{
  "d_mlp": 1024,
  "norm": "layernorm",
  "init_std_qkv": 0.0194,
  "steps": 5085
}
Each number is 500 + 25 x the weight over its row's rms, rounded and kept within 0 to 999. Layers, rows and columns count from 0. Numbers have three digits each. The size before them is the row's rms in percent of the matrix's.

# layer 5 MLP up, 1024x256, rms 0.0704, rows 523-629, columns 0-63
095:516559474538530492475497474507476576520493496499491444471529490478494495518551456516524474541492506460522528508498479522516461536497476498566468510485497502484501509470495498513516560523488513
111:529502510550543525492548521499458509545497507493473532527525469521461466486492517510503535500541462487513483505521493512548502531503492502466527566493486537530519530523514522519490459495502503
101:483473515514474486491522515479489522535469522453534485502523480502468481477520529547486503508513490518468506511491476492510549467480495494513429493471461495476497520454480523511474490486462529
096:508496537513497513505495480492484496490514460486515498537469517494494500484495468518478534497475525460464505520484537557545489489464495505471472449538546510488513523511512501500450453508500545
094:488488505529468462511478552511466512503519481486463497554488530508509458499517492493491483460539505482526495508495460505449506511512488468508474465553517471474533520542469497503510532494544495
097:517510492484469507484540472487505540556496551479471515484478486506542495518514471487467481452508523478519520481503509499441512494502550503523553475501455531489449538514549516510485544510483483
107:529469545511509467498504508477511501521469508495491481524510493468494495521484511519484463506508534513462489515537521495468470502537546494473466494478487493553482534500515511497463489504539509
096:545488507499511501461503511483490522459532514495495496482506508482488532449498499513531473446473517481494490475524497442487523548502522506484496506467528451482547532505496475498530528483498493
097:545528524483538538521480478517473442499509489518499524515522529471453486459509530515494458518479520509489527515493486494469489469454510497489452486485500490555470504543508485505474474484498544
120:496508471540515472508436497512489553528472473502517535515480493507521519516505493507486526477554500549534551528546485522501478516492523499493494496505518520497523490496520485479446527493528508
101:503507506489514475495478472500463456460498506521508518513503520549482500483543513477464479542516505503506455529450475457505532527499473496520503467500535509496456455535515485507518528479485520
105:507494549529502475515476496477557515486536515505507504502498511494507534483428496476480494488513523498510504542521547524489531478521516476472477522453472462504513489476485484518496502466499521
127:486534457524497490480499503509505485500476489511499498490500496539489497476480513489530468531537487511432488512458481491492484502498490471530530491497510485545505499486489513502498526470526514
099:535487465519504472516469509499515523516474496523470496475489496512501512492501523488516515534488523514460519484482507463506510480510493524529493514479478476507528452483457498528485476513479544
109:520468533489479539497480524537502529509544520478523483484503493447491476436456516486495494484518486503476501495554471484508481489515441542497537554513497532502518501494463465506496515482497532
091:511491491481482526519534498505528449523497484489505485500506498472475480544510494523510558489515516464536522446486476482497508478501519487504481484504480486526480488507490491493467488533534497
096:458515466542489523478500428466508484477499499528487518524545522532454463492495535528503487487475492503545525475502500495453496542525483403488497521497507556515479516456540477490521525512510498
094:521499493510527518498495494528552508496522545499467501481533522485493535506489510481493496505489503476542522548503485471484487509537485516540509466519511507462464415478512493520471538503536512
091:536493546488492519494518510459471513453468532520541489504500503512504477472478498487468516513520507494519464493543492500454532487501524489476546481518553531470462509523521501499496523465510494
098:525497507494495502530517482503486508458485511520493487526526520501497473476503487502501475547489510493516527525544457456521503521487488498517497520488528435477475505516510438491477463517520493
101:496570485458477508519488484448527511486500496464553504526526475506467448499502533501528493508523523455528471490493490506485472496512499503511494487482505535529506497484538497485489502491469482
095:490503500482544503486499503502528533519506518454504494515481496463474490535447521506462469470482492495532420541534472496510477513492500514514496499492499520507491523551483502484524476478518472
104:476497523498455496518505501517474485486483531550541486503522523484496495487511492505500494507556511469550522486486455492474538521524509515535517545489504474498490451496530469491481526444566502
096:499493518512513526498515497502530540487450527526477481504459488470478472492480518468476490510569491515545466516531521486479524458497518495509503466504519529505493482501519489514503519438472482
102:481498490516528511518492538498513482478518564476502551479490501497508482497521551486517505515468501504569453517476504495498492504549538519465537479523495490480495499514473527528483534503497502
091:445450477468470499484503538430500499542487519523521498490502459497475536498514478531517567449519470518458499565505533466477543512506538492471498480482454477511468515470479526556493501543525519
089:499466535506506506536458497469511509545487489515510459460527495556461498497456512516494488459497507488501485492500534542477500481527513497515484496489512503552473484508456475533520513484474482
092:469521515573524485482490527515481503475528558517487436524514507486497543473505493478493484532477497473474497532470517485521513506508437507506490453520492526529488511556483548474476538471473515
100:470515556489494487508558554484521542505463466519487471493490466530497465516454498526514523452536510404507482483531455521464488457498494477519501515512499485509445549505501517475524525489534462
106:545522520527524484536512493481520518501497447475519472489521508516505496507507507528480489500511507493540500517501474496483505491504474479462526498477495545545543519451502491509441513536566521
100:463489550510526483482448539495518520527459505507486506496479467505462522484489499527504549490513526498490499488519486523410481508507511522453497480512513503499498481475524487533482545533465500
101:537490463512488487518463510526505528538497496486493522450536515525475513481499541543478501487496556492539510518456498484555524486522523500512501542502517480520491517469474517546501533469470504
098:479527480478509535464478458478519554508478517517482546511472507490493514463494500475502480532514490506553506554518497479502502490486520530463488513549516494480482516474499494522483530488517532
099:477469497556531506449485484461489549556479522472462519498471486481501545507465471498509521480484484456531508476500501489499518517530541531527482515557503513482529501514522489507496518517530531
119:465488510466478471563524473459529502503519521509507489488462460477506518463489491524476481525509513467509454467475481453507504495526494476503495508517460480464490489484481491500507502505523497
105:511498498543431512479506518513496523481509540431520537499498513502478514501520559510501512527489546487493531522507489490509477522477508448478511481512502521486509523485521496541494489544504515
101:530525504502529501509485479496471467488508466500524491504516522531498500470510513506474556486488519515480468504551534457488454510460521513508493490513468521487492510506452484470451495478515521
130:530483481531507480527474472482498529489519503539498514506486458548486543505468448523536500519497472486461493479515496504525517482480534514501483543473512538494476483510468452504509508534515496
091:539440536521495565539510463525497476527519529489537518472439508511522508480487487456520484493473515519530511558493497479480531499470504493493496512527548479512480468496451500494524509497520446
104:522540518483518527486481484512467504450556507507492492504471494510478511474475513506515499513541493503543496470557526509516499502438500468494494477495507524491525524525508501487502546502459449
139:515524490501503552504529490508512493545518505502485489551486518534487496510515457523494530500538501505485506500466566513489499512501468548507527518471506537501505512506546476487493517525540470
089:494501480537479493505482470482510495485502470523478506496539519462511454480493507494533505489451475497512472506507498468533501517457516568514510497497500464521498525503475515526509501479524501
098:557460469518528477522487523496519478509514507503492521530460513503483524519485493529494508514478489475502525479530491502461507481490486499482531520507548493495524509489503490489531478462486481
099:475544536507487502484480504493452504561482536570499526505502502529475485507497487516457468532503481523470494502460520489554514476493475525497502507461486502509551471506503496474481505489501490
102:468519557519506520535488470522480515525519509497466505468512488519504500540565510496509505451513537501511507482488495500465480542486512507467529481538519488507434500481559469528526531512501518
099:484496522534523517489477517473474535489511507477530486500538505523510462517502556464460533465477511513538506490533499492485530546537511521509490504505530528499481488461479496503478519493473479
089:541501507509512456514511462484524492505491445506515480498531504499503503490471506521462488517538543500530489528518497475549502542526515488497510523505503488469437506536497515524519578535498484
102:496522523479500531460541509487516470520514486480515453511539524522484468500485498502499495512473514484469475514469481494491542468516471513489562502527519503509487523491489520527510541474506459
125:530508499531503516514505532502537520457510528471498533547505495516513504509532483506464529544525487470459503484485490512498465501481495551467485488523455427534504508513502548513502491508491437
098:529517505531516501503498490484518524496476494539493436518495503528513541478539495520507488524514514519472500514482484498463475504492482494507492542499511485464525568511529494497490518484464481
095:506476530509476504502488545490482524492502514477529543516519542454500511497541548519471509507476472516491493464515518508469522498518497486495490563523507498466522533514469448505467537529530487
095:527526540514483488530492499533499499456543516496502492502491469481527497469517507499487501476505511524502543485525487476449489487476488473473453540477518524473486481533472478488496522500481478
101:495508554525483507523458492467499474446501502447485498488504461514475497489490517479472487534484462467478440479555514507478505467511516490443473510481488545494507532501508493519494490463521527
103:502516536521488549490507500486523495488519513538499510509533493556543491497488500515546497486487519465509495511472473501502502504470518507482475444494529507528472470454483489496487489498480521
103:483531501512522468482521468440522482490465498489521474486473493532507531504486512517532479510495479490516507459460514418522513474499451444523480517525490517459521495503481482515469508519500510
128:486458494557468465554504522529489497473467489454521479518490484514489498494537522480493497478492514501517502493505512519499480509462466488454515584491519517517500544512476498511512477490489500
112:445463509496528510468484499460477509456474472516491437530501493461465504460530478507506455523529497484514510514547459507465507460479478505538482460482511436523511499486494532536486553550489485
092:489490511503498520533533498491495516465503505460501434522518499495501470495522521524442505443506486513480493510506500482492501495502481517492487526474504480463482516489520466518536538511475506
100:547548481493465496503510476502498500447494507477500460479494512521504494501560463478479494519464474521501491480469481509479460499517542479514493516487505500467523497527530549482503514533478509
098:566452495525525464478516497509504488485496455479511461499501503497490508502500510551531489522489493473494500516490501500536505455502500528479497489473477530536505511484501519521475550527543471
103:534475478515541524453486460515490532506428489521442488484505494464522503505533525518497524495538475502489512537503495452522497507533472515486522451483498521488475501520514492471515487486489537
089:506511516489504472521504534573542463514548508488521540477506516535504480525506527485509477496515481480489502514458461498546522539473526482519533511531506515500522465519491470481490494481476478
119:496492521548521462514474499447534517492512505450459503486464471463494508524523488507462523523478493506499537504524450483507472514497481482497505504495493538510518468519499502493507499488504513
109:532494476511446454462490553514502467478496532512498514499525491448485492509496495481470521474495469500463455487522461515547515507529533540505527522520449461507502502569493541460515540486484545
104:540524479494541459507487494468531513473534560507501542491540507505498496464530477512472473514511497506477454514521484513497477480449499531448501501467547511488482520475456496486519505491463478
121:504459498554507548522453509520499525488487497480506509461477463471493482533505489496489458465535440488473497492509484498512473512500468531523487534559518508575463534494546532513516550494477487
106:494480530508504512502453475487501475524541551528475553486538510466475518513532505507491537512479520484511522464477538474518476502477471540496492493484482541464533468482477475508502548445500495
111:503533499478495537498518461513492469503521463453502468493454505485482512527517493500494506473496564517484481490510463505459505500504483467502494539518502490559482498463520534530503506512482493
097:493483494536510444481492496497484490490513498512466485443498518509500482482470490522485527469473529498507489483539516498436525484478475552518542535481552510534515501506505492499514524481480516
099:525497453484518532498537490511519516514525498533506527533497496482449483505524530484505442499540527500502483474534532491519521428481472485510510473443493546463496516484517516509501494476497509
105:491519487499495487495482475506514490502484501503509499533462465467464536498506521487494477471501511450491472524539459520507481511495461458499555488529525521475496543498504487542495504471476503
097:528477511505506476500490514466509532528532517526511488511477445484487440529507488528482532468497539461532508533537482486491476499498502480436484498521499526470516526544484534534469487533547522
116:524559479498476468497504465510505491519468495509490491582482486440533537523546499528503531469504480517500489504483486535503455530507500452424491517488535576504503494517520532533494503507499468
103:536524515476538521508497476474447495498440491509527516482484509462478502514492514501465493512451456496480502525517491497519502467469481559467504504487505495526484509513501529473511489525502486
098:511485481534504466479508491537528469526501520477488483514473476509527516518549504535524521472497547435520470484514525505499509515496470463501504522523496491452485519536462499462536509511506493
095:502522493505437537524498559469521462443515516561436509508469503536498521497526475500465479524521468490516508464490522517503500528523491519498500490489450550527461492481499511500492509468472535
103:503506500559513525522504486483543477524522519460507524499492481478476488519532475521499529488519524527498564455454521526473511469507515488499507527480485513501489486501496518515530532533486479
098:522480496547494468500495473495490497515516497461524496468543499520475478553488526474529482435479528439506515514498501550513526472503488501466460488491481497528486499468530507496535509471505516
114:504489500511488531535519494521489477539464498489499465478500477570475506501491490515484443496460498468496455509499525518498492489522464500517508516545510531465530479518552488509501486499458525
091:478478491509494515468498475475458482488503547506474502508507524498521538503477459479521463502455502524464557477524500483494501448467485492491492485488463524535470481478501522499461550523522538
104:458504479508486511472506516479518500489511564513499482512506526477493482462512515533504476511520533531504467506476504484488520467500521485500526519509457500481492536523510495481505577514514456
098:492481479491477478496542504457527489529466474496466515460518499495505499468471489532512507453524517509493508533457484487496489470472515534503491532511489495516517505525476517486463536525523516
092:505501526524558486531489479499476481503530539503503512535485539492470483488500511474505462512512525452519517531513485547533465517499510454513496476513493474459497496508492515490523544489499480
090:501494489543513518498479453535535458537519500504557483466551484470504441495506504464477496525525506515510518517498453496493505472485487463477497520496552490514493492514495523484512476481497511
105:475473488464475525454471505510506513505471534531502524513545499522514555500521514530505509497491496519469485506499513477500520504504479551539513502478514517498516528505519479511520508525482525
092:532468487519500528523512504461497518518464509479515535529475467506511508465539488448519514507518493486496494450481515510528494477477512471529493491513515477502518505487498503491570516525491490
114:541520522446519485472467521512534491516468472471495516516496459466457525492489511502507500470500528500480492490491523481542511531463531516464506525524544493520516474466557494509473482471514516
099:524540524531527434532450528497556507487495495499480471489465517452512499543487479508485517542477502522484489508474515509483474467516484468485506505528531499483532505518520506547557527500500514
102:496506460594511503477420493476517489442501505526484513529475488486484500553517505516501491519498492472508481511502513512539540499504523514497484485500494453505545471533511535519545498493497515
096:512557483548478552471515521507505488554465506489504495503526491506519460478489561502489487550496486483480465490466478542481516484504434472501498529539503510467499473501489461523492467523545511
096:511524490466489541486525515522495484456486511500471508483497485494471482526511473474490569502526442456499475492498518495522485512514455481530553505450526466495523506506541510500468504444521523
110:528508531497493472497501488523451482509511484453495468495510510527512540515488428512483481473517482484507520516547497527490499480515502526491506507493501508510525508470463490510471436487480500
089:509488498506526521482488479459487510509512496528480483485512513518485506458478514484517494503522481463525537532493495498535516470471491510505505460473443500475433505499526473540493523506489473
105:468514445497534548526497527473523435518478518465490463470490547471495478515502466481520499490525482498525472510529480472455483463515503544540534500501502503502481477536525503494462508505477491
105:505511486484451460505537478550463511478440493493510518504509522530464498521490512505487505510534539493500498532528494526480460484503473491524526525500503506518527508521519475534481452493499503
092:535535523515524542486529528498481495509509470511514514435489560506490562481524485537448491492530499468561509518506507534528448540502454499516479487523491472510479520504521510547503482514491521
110:483499493522515539484525483524530529506443505501551531475525502522492521502521518498497543501490447531491487526506508475508524505490492509518499494498527525489522497495532461453520484490481469
091:464494456494506504489548501495466538523519515501481525500513547520459454507509491487449519516522477474499518499493549507453487455503489476496512485504472459501483491503488499486488513510480432
115:489537442542490504491513495484511479477512456499509523521502504465536477524493492532468524502515479497507528488494453520529494495477492470452524495531517471511520502528527515526510528520477500
117:484513498492515476448493471520464500518528501502480490488517520480449488489520542514493465493481508521496551526471493501469537482461539499499538468490478486486512496517498514498513478501452510
092:491505481531516526456474497477512545505490531512500513478454543514494553533502472505511498546491490477467512515444503475491532495468426445541476542458528503436517514517511498516558496512526567
117:501454507514560507545495452535515498499482482501518477537481527509479459457520480556438515538466507509515483476482486488524481445492538527500482490515515486541471466478519467505437545524491527
090:512488502505541570542504477509489516545499509480496505478514516488462465517527501484458523512489469499479515479492592503534503509498524462504534538515564497503490496482540496507493512504512498
083:538495505514551517491515530512514474533514480501519514505467510540432465487505505488458519498490487478546499485487471501507491542532502459501533530536523527515529486499489510492535487455532528
112:458498481501501521483508461504509459503496487499504505489529491493489523512479538516473535490530540473514503523470498499529520449513517536515492527492497514488473499482478474484454524495509493
098:510510480527506540455523494486472510530513506469474485494476525491480484497522514503453481514523525469483509507526496533497517497532553496506531531523504481532503507490462479501496510460513491
100:488498504508492494493528508512469489493458514520471555483486462531483514508540500498490494504461539483514461535515462467515494501509484502502523492516507520531512522502537507492481508521462511
# layer 5 MLP down (transposed), 1024x256, rms 0.0723, rows 523-629, columns 0-63
097:479497500466514558510509485563528477538495522486516488501530499470538456504484496496492514498495511505479510500494532508506498504490545550498518499538540496520485544506534486494490522487496548
106:483506480544486449507480515506467471530543516512475477513497492500534519510507518507501450483522498502504466505464484499554533526522528467521541500537463524493457501503508512471516502493527539
108:495465522504472498493509573495492470527490493530487498532462462494482475477505504501524532522476475462473478493511521502510463515482526537478498539509501497477467541476504502488480492506461506
092:471495496505539506484517519538487487538503541492518531454495458540551510479539486531477475509469522496506472479510517476501506463564495460528467485508466502537502461469425524494477486509497476
089:478458460518486554487521523493488459492539531526513504496513516477495526522490491514471508506518502567479490518524484518508511473487518529487519504469448568465457491542505502468520515523475459
107:549503517560482486467480448477516523492527497535500526487504480533543505473513487514529514516455501435485463478490475482514546511457515524487500463477529534481513493507491507509544501485489490
112:507490464490481488487546487480489516493495471517478526484471495504468499498501513502557524508481486507502496556502542493532481513486434493536509466506533492452523470487466547448510495503504511
098:443510525515486528486517521511502482480508475509499503547483500490495546533507523529516485471472487495460490478499500543540549477486488524498455553522512502483496488514501493519491512509509502
097:446532471472534510486534476481505472536430521445518495500503512513470470499495475491499538526505503504489527524514510503457479530496513512478488463548499489467499492499495462488496520468520504
123:528528475487523493553502472529553516498469487527524507488542505452488513474469457524511471464538467541512531505553512512492469485491478498473528459502461549492490505475531519515528486532517507
106:507497489516551486487502491513497494479505463515517507461503516508568465473557518459515465487483430504545466510490491516489530498499512508481506481519478471502468510525581506524490488467529457
103:501525507508537529488457496481506508492534506528466545489483489539488451494493491499493529463460489487502503514508522503510473472509464496456519506522480485493529519477455498483466551495520551
111:525501467504538483465484488466517513547500497497513451458515492449476479487507520494489509503488495484493484526464491489521547519542465531495480481503525496514451509503507515488570514472550466
097:464489496507534499521483493536512521466443518504544515473499494486541511501530501477487504495563500504483463512473454533479454465485511518492483487474486519471459453492547461485482519492506484
114:497504503481509526506488497528524479506536533497479453473487486453507465478437507476512489469486518508480498524526498485485471491548426520507475536525462526467546521494524530490508480512514521
096:494511503484466478481556525560489490465502542497549506481468488484481465472537498466508506483488490498503475500496541466548510482503496498507499539462507524492515463512451473546496527478461448
086:482528468443486521481500492516480505456520464500513492510461518475525507486497491500472520518487484510502482469466496483492522505549491503545479453462475510514513509521476483535472510494458525
099:499506532489515532522503507449431522498492492486536510513540483450518527473493511509477479494489516498482488525499474506530514510475491529520480505511483492481506524471521501458515475458524466
087:493559459509537552504490529514525515478505491498521478486498447490495493481534473505500495478484475521477496479486460520515483496463486552520485470473492481515516434496475452518495496511515472
088:540503505482483496504496485493464523492483455476488552500487520495532527514509562501491466515485526484530510503531493489535503502492533481515461505503483500510509468490494509477532510544487464
099:511523503498524452515501492513501491533503525514476479516529469498489467516515502505496471509472494511531509492479439513498510512503481443498523520482500500498511470495491505490465488445508528
093:536514458488516533503531492465529507490521492513479526537511553463492483512481519547505503488549485512514496482545497500495439488552540480525510508481498512501491539541511489522453484483478515
107:547498539477491491503462499486500527478506516483552507523500462511491496454534531524513483537505505500495520496478491531525486526538511537521508506467536510513543490488501416477481503493559486
098:500472496498497503519487471492473532502478517494516503518511472504496503514468513495486477479439516473473510516478494486532524531526516517465491496537501487492491488524508445542482471520516500
105:494452454522494520517473474513501496517521490503475457544486483443470470486487469492487480500507489469536494472466499499513490482497478505539486531517519491502514490505498462480463482421558528
087:493502500512434501477469491529453520503528549442497488555482476489494493529477530510487507468532488522489475470537483515500484478474513559540520530479508496519528504508486527528464479540526517
084:462508495527449525471502543485465472519483487476481524513521508498435488512528514464489499491501491520523520483502484542509499520507498500502524533498523526471486538533530530526482520491539517
092:522455503433512512468485452486492499457505453502494505500506465519448483510482497525509471491494486486553520491525464527488492480508483498489478508499548465496466492473482515478470485509538497
103:542468486472496499473487505487509505496504448474459483476515514509453510500535485458507458511474533530473561526468487490543522475492509468504526528499507442522520542476492471483475482518527468
096:501466502510483503472490475492471448487492501521496448441483481537492497499484498494515454508507532472484480457512524510513462554497483498487505465481472546556518565507456552467531491497509485
096:490526499494484538488517492504543537477502511487439525543492510515489493502489497524527479488521531511516530514473458503535478492486465507474514495482524499482561479513484468513471525533528521
097:491517509472482471460498507489437508512473461481499517542475507476499481515517536510497506497514495506550502523562508495504462502484478504439501494512480492483482526519511580528521485517508506
098:473457468505490541553482528526488490513510473529489483518476519524514480474490494471547494481537509492474515447533474513525464549499501466535470537501520528522464515492453473517543440485477495
098:481517474487504487508508513451491469520476436547535455489480501503460514474519525524486475483482504509498506511521506492509500527487483493555510474563480544512481502491480497517532511500516488
120:479508517514491509463470491503439518502492455519548532501487507518484481528537507502478468504459543530520481508502482494513489495491543489509488505457526473536459545576492512480513536497443498
099:497514534504527482501482500514512494469510464525578515515484532546481472469505483477524506491504482497494539497519540487477508491505509451510485486494529489491543545516501516471482525486481511
094:522454519471476526500482528486483481504473500489508551566465510485473520511521514512522506512520527520490490489463497471475480458485508489487517515475525477489527533458462474525490527473518491
103:506459520534488490511464504503509482544485509489493511536499448543513510459488517478487529495514497511515540511497471522541541494471501506512508442542485471505501458524477405520503496476511498
097:493501489474549481507463535528538472512495520511595476525531511489513518530495485474465546492521461466482512482511510506472487498550458522543458490487512497529492543518492515487574465445546466
098:519504515495515469486497530509485482525532521544473480491493499513491495469477480501519482521495488469538494527499509530491488502496515481482517459497497544503464488511521492505525490521490536
157:520525497484487508519525493486493449537518502490445479514496504501524493543533466499479554520506497509471518498506520503513494522536513566485504506513534535524515518512552521490481511524524459
092:522516480434515542499534519488462525506507532490523487524516519481491506483533480474497522511526485487503544523514504505478478540522484459515456489501510531515483490513482433490532477486495525
109:494451521516507510496513521491525466502475538489552487543521523508505496486511469512481481500489510476466491469512503520535485489502504483440497492502487466490522520501503474442510506470503489
099:485547492478488501489498543486475518518525455477456493460521460549472435499560525490494530510474505521489494464521450495495534508480491454493515541583499505464491491539477487491485520505484482
101:485491551525460436500463522458506515490495489511523462529498496529475488483494525462516528502492511465528466538502497478528484512495506483540486516538527529486477480516498484529491485579520547
100:503522474496489496496508513505497474515537436477501506490482492505502496447512494518468509512479454494450499528486480510561512463465526487444526496472487476506522448500526514534467491518510492
092:485540507474463555465502502515467525510524500493508481465517558505518490458482491522474525511508522493484471452492477530497487510537469514511511523457506524518523529528476485498509488521450529
105:519527436485480538515469440530494489508548506472532525536491520489495544513508480496501523499504507484530454520494508478467464512501490541521498482477511530525495457482472497504474446509501489
100:519517508494479489524459502531496484454461470492464535504445431507506513478484490468465472519484465518504466505523493472476500494513510469488509504462441503501528477460441486494488495533467499
094:556507518479497502499487497529529498500474473534526456555505499536544535472522503494475484536562489485489506479497521458497562506518510519486450457480465485511506542503477485508526472454478513
097:502489521543483501522471503506521513479487515519501527444569480487546502516500489490524469526475483511520468535472480545521477493503515481474526502474485517514505523472458543483538468473497530
099:525516473547467460495533525469484510517508517538493498528505455501495484501457504540472443478494507499500448544511507515508480499496505500433447497491486527492525512510488463526525534478543521
099:525487477512474481476520478521501453499483519505499478485494497510523553552460502500499481518460528506489501517477507494491523531516521493481455513539512479500495514499521504518520508524501486
096:521505492544466468531530507523515522463464518509477506504503481492523488470476478494480497497493481466523521529567537526480522513507517466488550492498524513485476473523528516507485507480502497
098:504544485504502497451530471487527518491460484519442485495471478513504454494485511470509503557486512481490466527506507492537490533490483489463520529574509511515530502548530530503499533526534485
123:500446496497481501529535524483520503477472471476495491507503516532504519523526482524490474539462538521491453510503530513510483496471415497509529518490504504488465547521522434499545497526463503
109:452493505510456545516505519507501452477481551567484491485543481475526497476463495459494485490490518523531503499490490500456549484491453516500527491476476507516471547547526510473467489492476463
095:515474486539472438502487509511458507542527521507521513514466507553494509491550488502455474485494507521507490470525499519549493516500517460519484503501449527489517522514502471542500522484513524
101:482511467491513511488508511530500479501507530462484499494514556513486484495481498529482462503483497524478498524542487490527534469555525463525575444489483519524516483502501551500518478541467466
095:493493498477480516516463528486533509499524518559531471482502540511486513456492532500529495512499538484512553467509495539496514524509498530446503508480490499503490459494491507445483520530499510
097:471530495532519508504430526501489480523508551529530484522527489481505494479475502550503501502510511498517520475524478502480494469460482503512516471519513474529489501490473505586481475469489497
082:517525507495520508506512538484491478479487529502505499513499436515466487530512448508465503507472482528512497491544525485486469543550496520517515508444481511481515495511502538482474557519478549
127:522518500523507487487514501485503498482525550498503535456501521486514524537487487499564490520465534494471507511503488492485478499502472488488495515475481506478487513530505511463541509514540515
108:467526446485527515488515535472489458515486529515485517535490491529502449512511484512508494522556500501485510515530483497491425489522479497524488521525514504499512485538487543468478521416465504
105:484491519529445495456545488480475479515464491559526520499510498449482491489542528496471530463514460474493532493465502536488487484510516552502527521535512531479468472497468550492466511488511518
104:511485481522527525481486481527544464446540495528463481501514473534474448498512503536499494457520525491490508507504502507517459512487508500486515526516525459507494482448486502481512473513476511
110:515518476500486515517479449499505510522515487507451476499496506483496530493502540541510491506524470476491517545493492449506528473513518482485517487503498484509525463508465568497516498537478502
099:465479518486521470496499483500454506487510525533542507507536430532511495493511452472504526494467496499540504517495500525469468495430532484553500521510474509474566513477504481493509544480499518
103:523560507480511525494516542510494497499508494537516491525500474530486506466522499468535537507538467505517475538511479494479500504499506526501475470540531513512470511560469528511510502467494482
101:493449485499465473493533478503495501493507451489528483467476524472482462472502553499531559501498501513548487505533471484497523512529477473506479520492511491497480524529452489516492492464509487
110:465520541560459507510467464481502501490520463494480490510507509482501516515495529553447522506500479507517533496513526513532586506475530445506481523501479504497511476473510501486455501490468520
108:498545515519482476512495544462505551493507541533522517510496459529489495520494453484508485481531511524497497494543475465506505520478529524501484494536469519457481519469497501483494505495509504
113:500520520538474466476519520447509499510506484519457515488458521487477519501460498485478560487535490518505503518526503536515450444535452525467519480484497472494555535508475508467488526504501469
097:513537499500452550481518470509510505453449474492536527507532512488480493498495523476510504536485467473488469517475490506490514498504493503501510478509498480520489498482543472475536453495549535
094:512492518507487510517543480543484464511512469539454523514489528492540531408483501515502506511481482489500537503531514481476531515510572500470508530498479499478509504498453511549539453537498497
086:485479502504494454482481513529489481505513469467484532482506518519490490484521519496506544455519483487535501462481509491531524500486521498519481513531524528509488513478527525452528507502443491
105:455514501496464545500502487531492484519485530521537485517523472483509534475521505490503521489516525513504498490499497516526514501457497459456491500510489504505492504500465512527502503517498518
100:489491462465497503499423505450516552501516473456522509478511527471464492541500497503523468512499532564488481465499516465488481496516470496518495506472470487509562508493461481489497525522478516
100:538479502472461478539549491521482469547483532515480479495504477521498498455518496516508517482517525501476517516475490536516486487508469522475494522559497526526519502527518516538507476513507493
094:515504532451472536531536477482467509501479491450493431508509505500492437481535500516507481464508478489566463488526487479508493508506483453514521492507507477519511516493500536509496519497513470
107:500550491499485520524500541519491455485508546470470463480501476503493554497495487500525508503490490487518443539520528532518464445514499509437546474510503482472482521492517546488492485462480485
104:503503492498482447460498544506523488539506458514494502532539494544513481518503499497510457530518509537516510480458497506562492482484519526446478499511498505493490521500463568502501561537482501
096:468465487492483534511477529478480545514500514473424512537496492511494468497494497488492502509460450523501513489498542498521501495490471546497483497475512500501497541514490511467485485532521490
090:478458486504522527498477505471483523543523525476572541468513506522514509517505544496495504527459472539467503511478482514517536536527465462474456505526481515477503501463538558435506533505526505
106:513451491509488489481495516483505512558502501525494478522526480453493498495482505487532462476512490540502468516470515541517481494532453529450476507488478536518489509513516596496516483468541526
092:519497508474498488493506537512478483534448489491491472510503509482513497512496490531543477549459505484519481530540545519466484492530536505521445510518500466490526496501501474490491527510493457
097:503463498508497490520523518491479484508450490495507472518474526519529460512485460518506456475519510488499479479483498474500473495513448556493491478495498499458493516501485549490490480519502474
100:555531512524502474549535495511464524503483484470492486507496522490491543481468502508528517522505494479506504524546490469498497455501517494553495467471510520458521523540498561495535494505493488
092:523473547494512503495478482489472573492479513490484506500486478540486473460514491480511496486525494460525548491474509511482500516504472518509554474487537542485490483456477525553497497537492482
100:519486489534450509506499489493501474533538482490458490501516522487480490458504513479529505517491473503491509553524542501484477567514479435510482468561500465559484516468491493513477505524508510
092:483486497500490490515453515497479535507486480467529479523480513473509485455523527531480486514543527506548549489510523497494507490493509492474498494502509480506533467520462440515491490494499523
102:492465522482509503489538523534495516557529478514436497456508507476499503490499515544489495476507511478499498455489502531500503473517494487521468538515459487528530500507486529522505469478560442
090:471499500525460492538484538499499498505485516502507479509496520491502524563501478510485533478501517442471463486509488503501463461513498509520499522521466495525482559512518547523498495496490529
109:507453530472526505478463508499512487474505515501491488486550529469508476416505523507530519507489492517511522496510503515526486492492498495516500494515403482473502521452470517491481481504476492
101:484529582501472453531456523481512482561551501473500482489501490486525478499515497506479455448511477483468536483497480474521499492502476481512479495529538511500525436513510441516490475466505490
092:498496517494465505496501476488483487495536506504464516468481491464510515495494542530505416510473494514498533462447499548451501485501496509509543497514483494484465513534492491494509459543511538
115:506470469489480502429464498481474519486452521463568514450486498524477489483473513516495527497462481487493482508480473476566501461513510532529536508529515495510516478473493480493474483481473541
096:480499492478504530469537475517514486496478494487519530546479491463476520519536477527499489481481514473518463492495499502576508537535518494470538460494509530474505506502533505487481439484536490
094:550506561508487526551543520477483514511529452505506508466473513495502501509510480534513479523536506522539498519506501468523457539522497515507468537510504480489544508464486415539508466528525540
110:512509460516476469486437517497535520512499523472486449477565503475519497482515502510469481488494501471504509519521494464489496510489502487511504507518531503542470466553469487527481465527485449
093:459460473513479532507519535514526485508505519532432504474513534468505460440513484497506514495515462504502584509519506463507502468516525567461454482483492501542500454488549510511479511506473456
121:492503466462504496453530464499487452502469510465445496529505488540484498561462493514505432520509499488512509513488518476481480457494459525525521474463455489454473502479503477522462521505535519
089:519515500502484512494505556513597497492502474482478500492520492511494501553480509528513496493440501467506459480483515474507529516477519491445447492483471486516480493508472533517498469553506492
088:520519483485481524514456466502490544527515465528526511499492467466496509524513494463502491486505542508458501502515503520432489522493462452482497490473462523478503539516510532548516514505467502
107:472491477493520475536561483516502521516519466508483457495459546469538488502514516500497493473479531482507513527466514473460510506512472495499509493493525520533523505502529526502506472424514487
109:523462477499557550483552493505516506533489489509460531517476517453470525478499521564537537522516542460497490497502494452488448462483508500515468517476476518533509524518515517492495502499510485
101:516516468485493499467510531477477512479517532477525480503511522507503451484476500469523524521466534540503539465513500505536460475523447454508502487521519515505543527473486518515478518475476512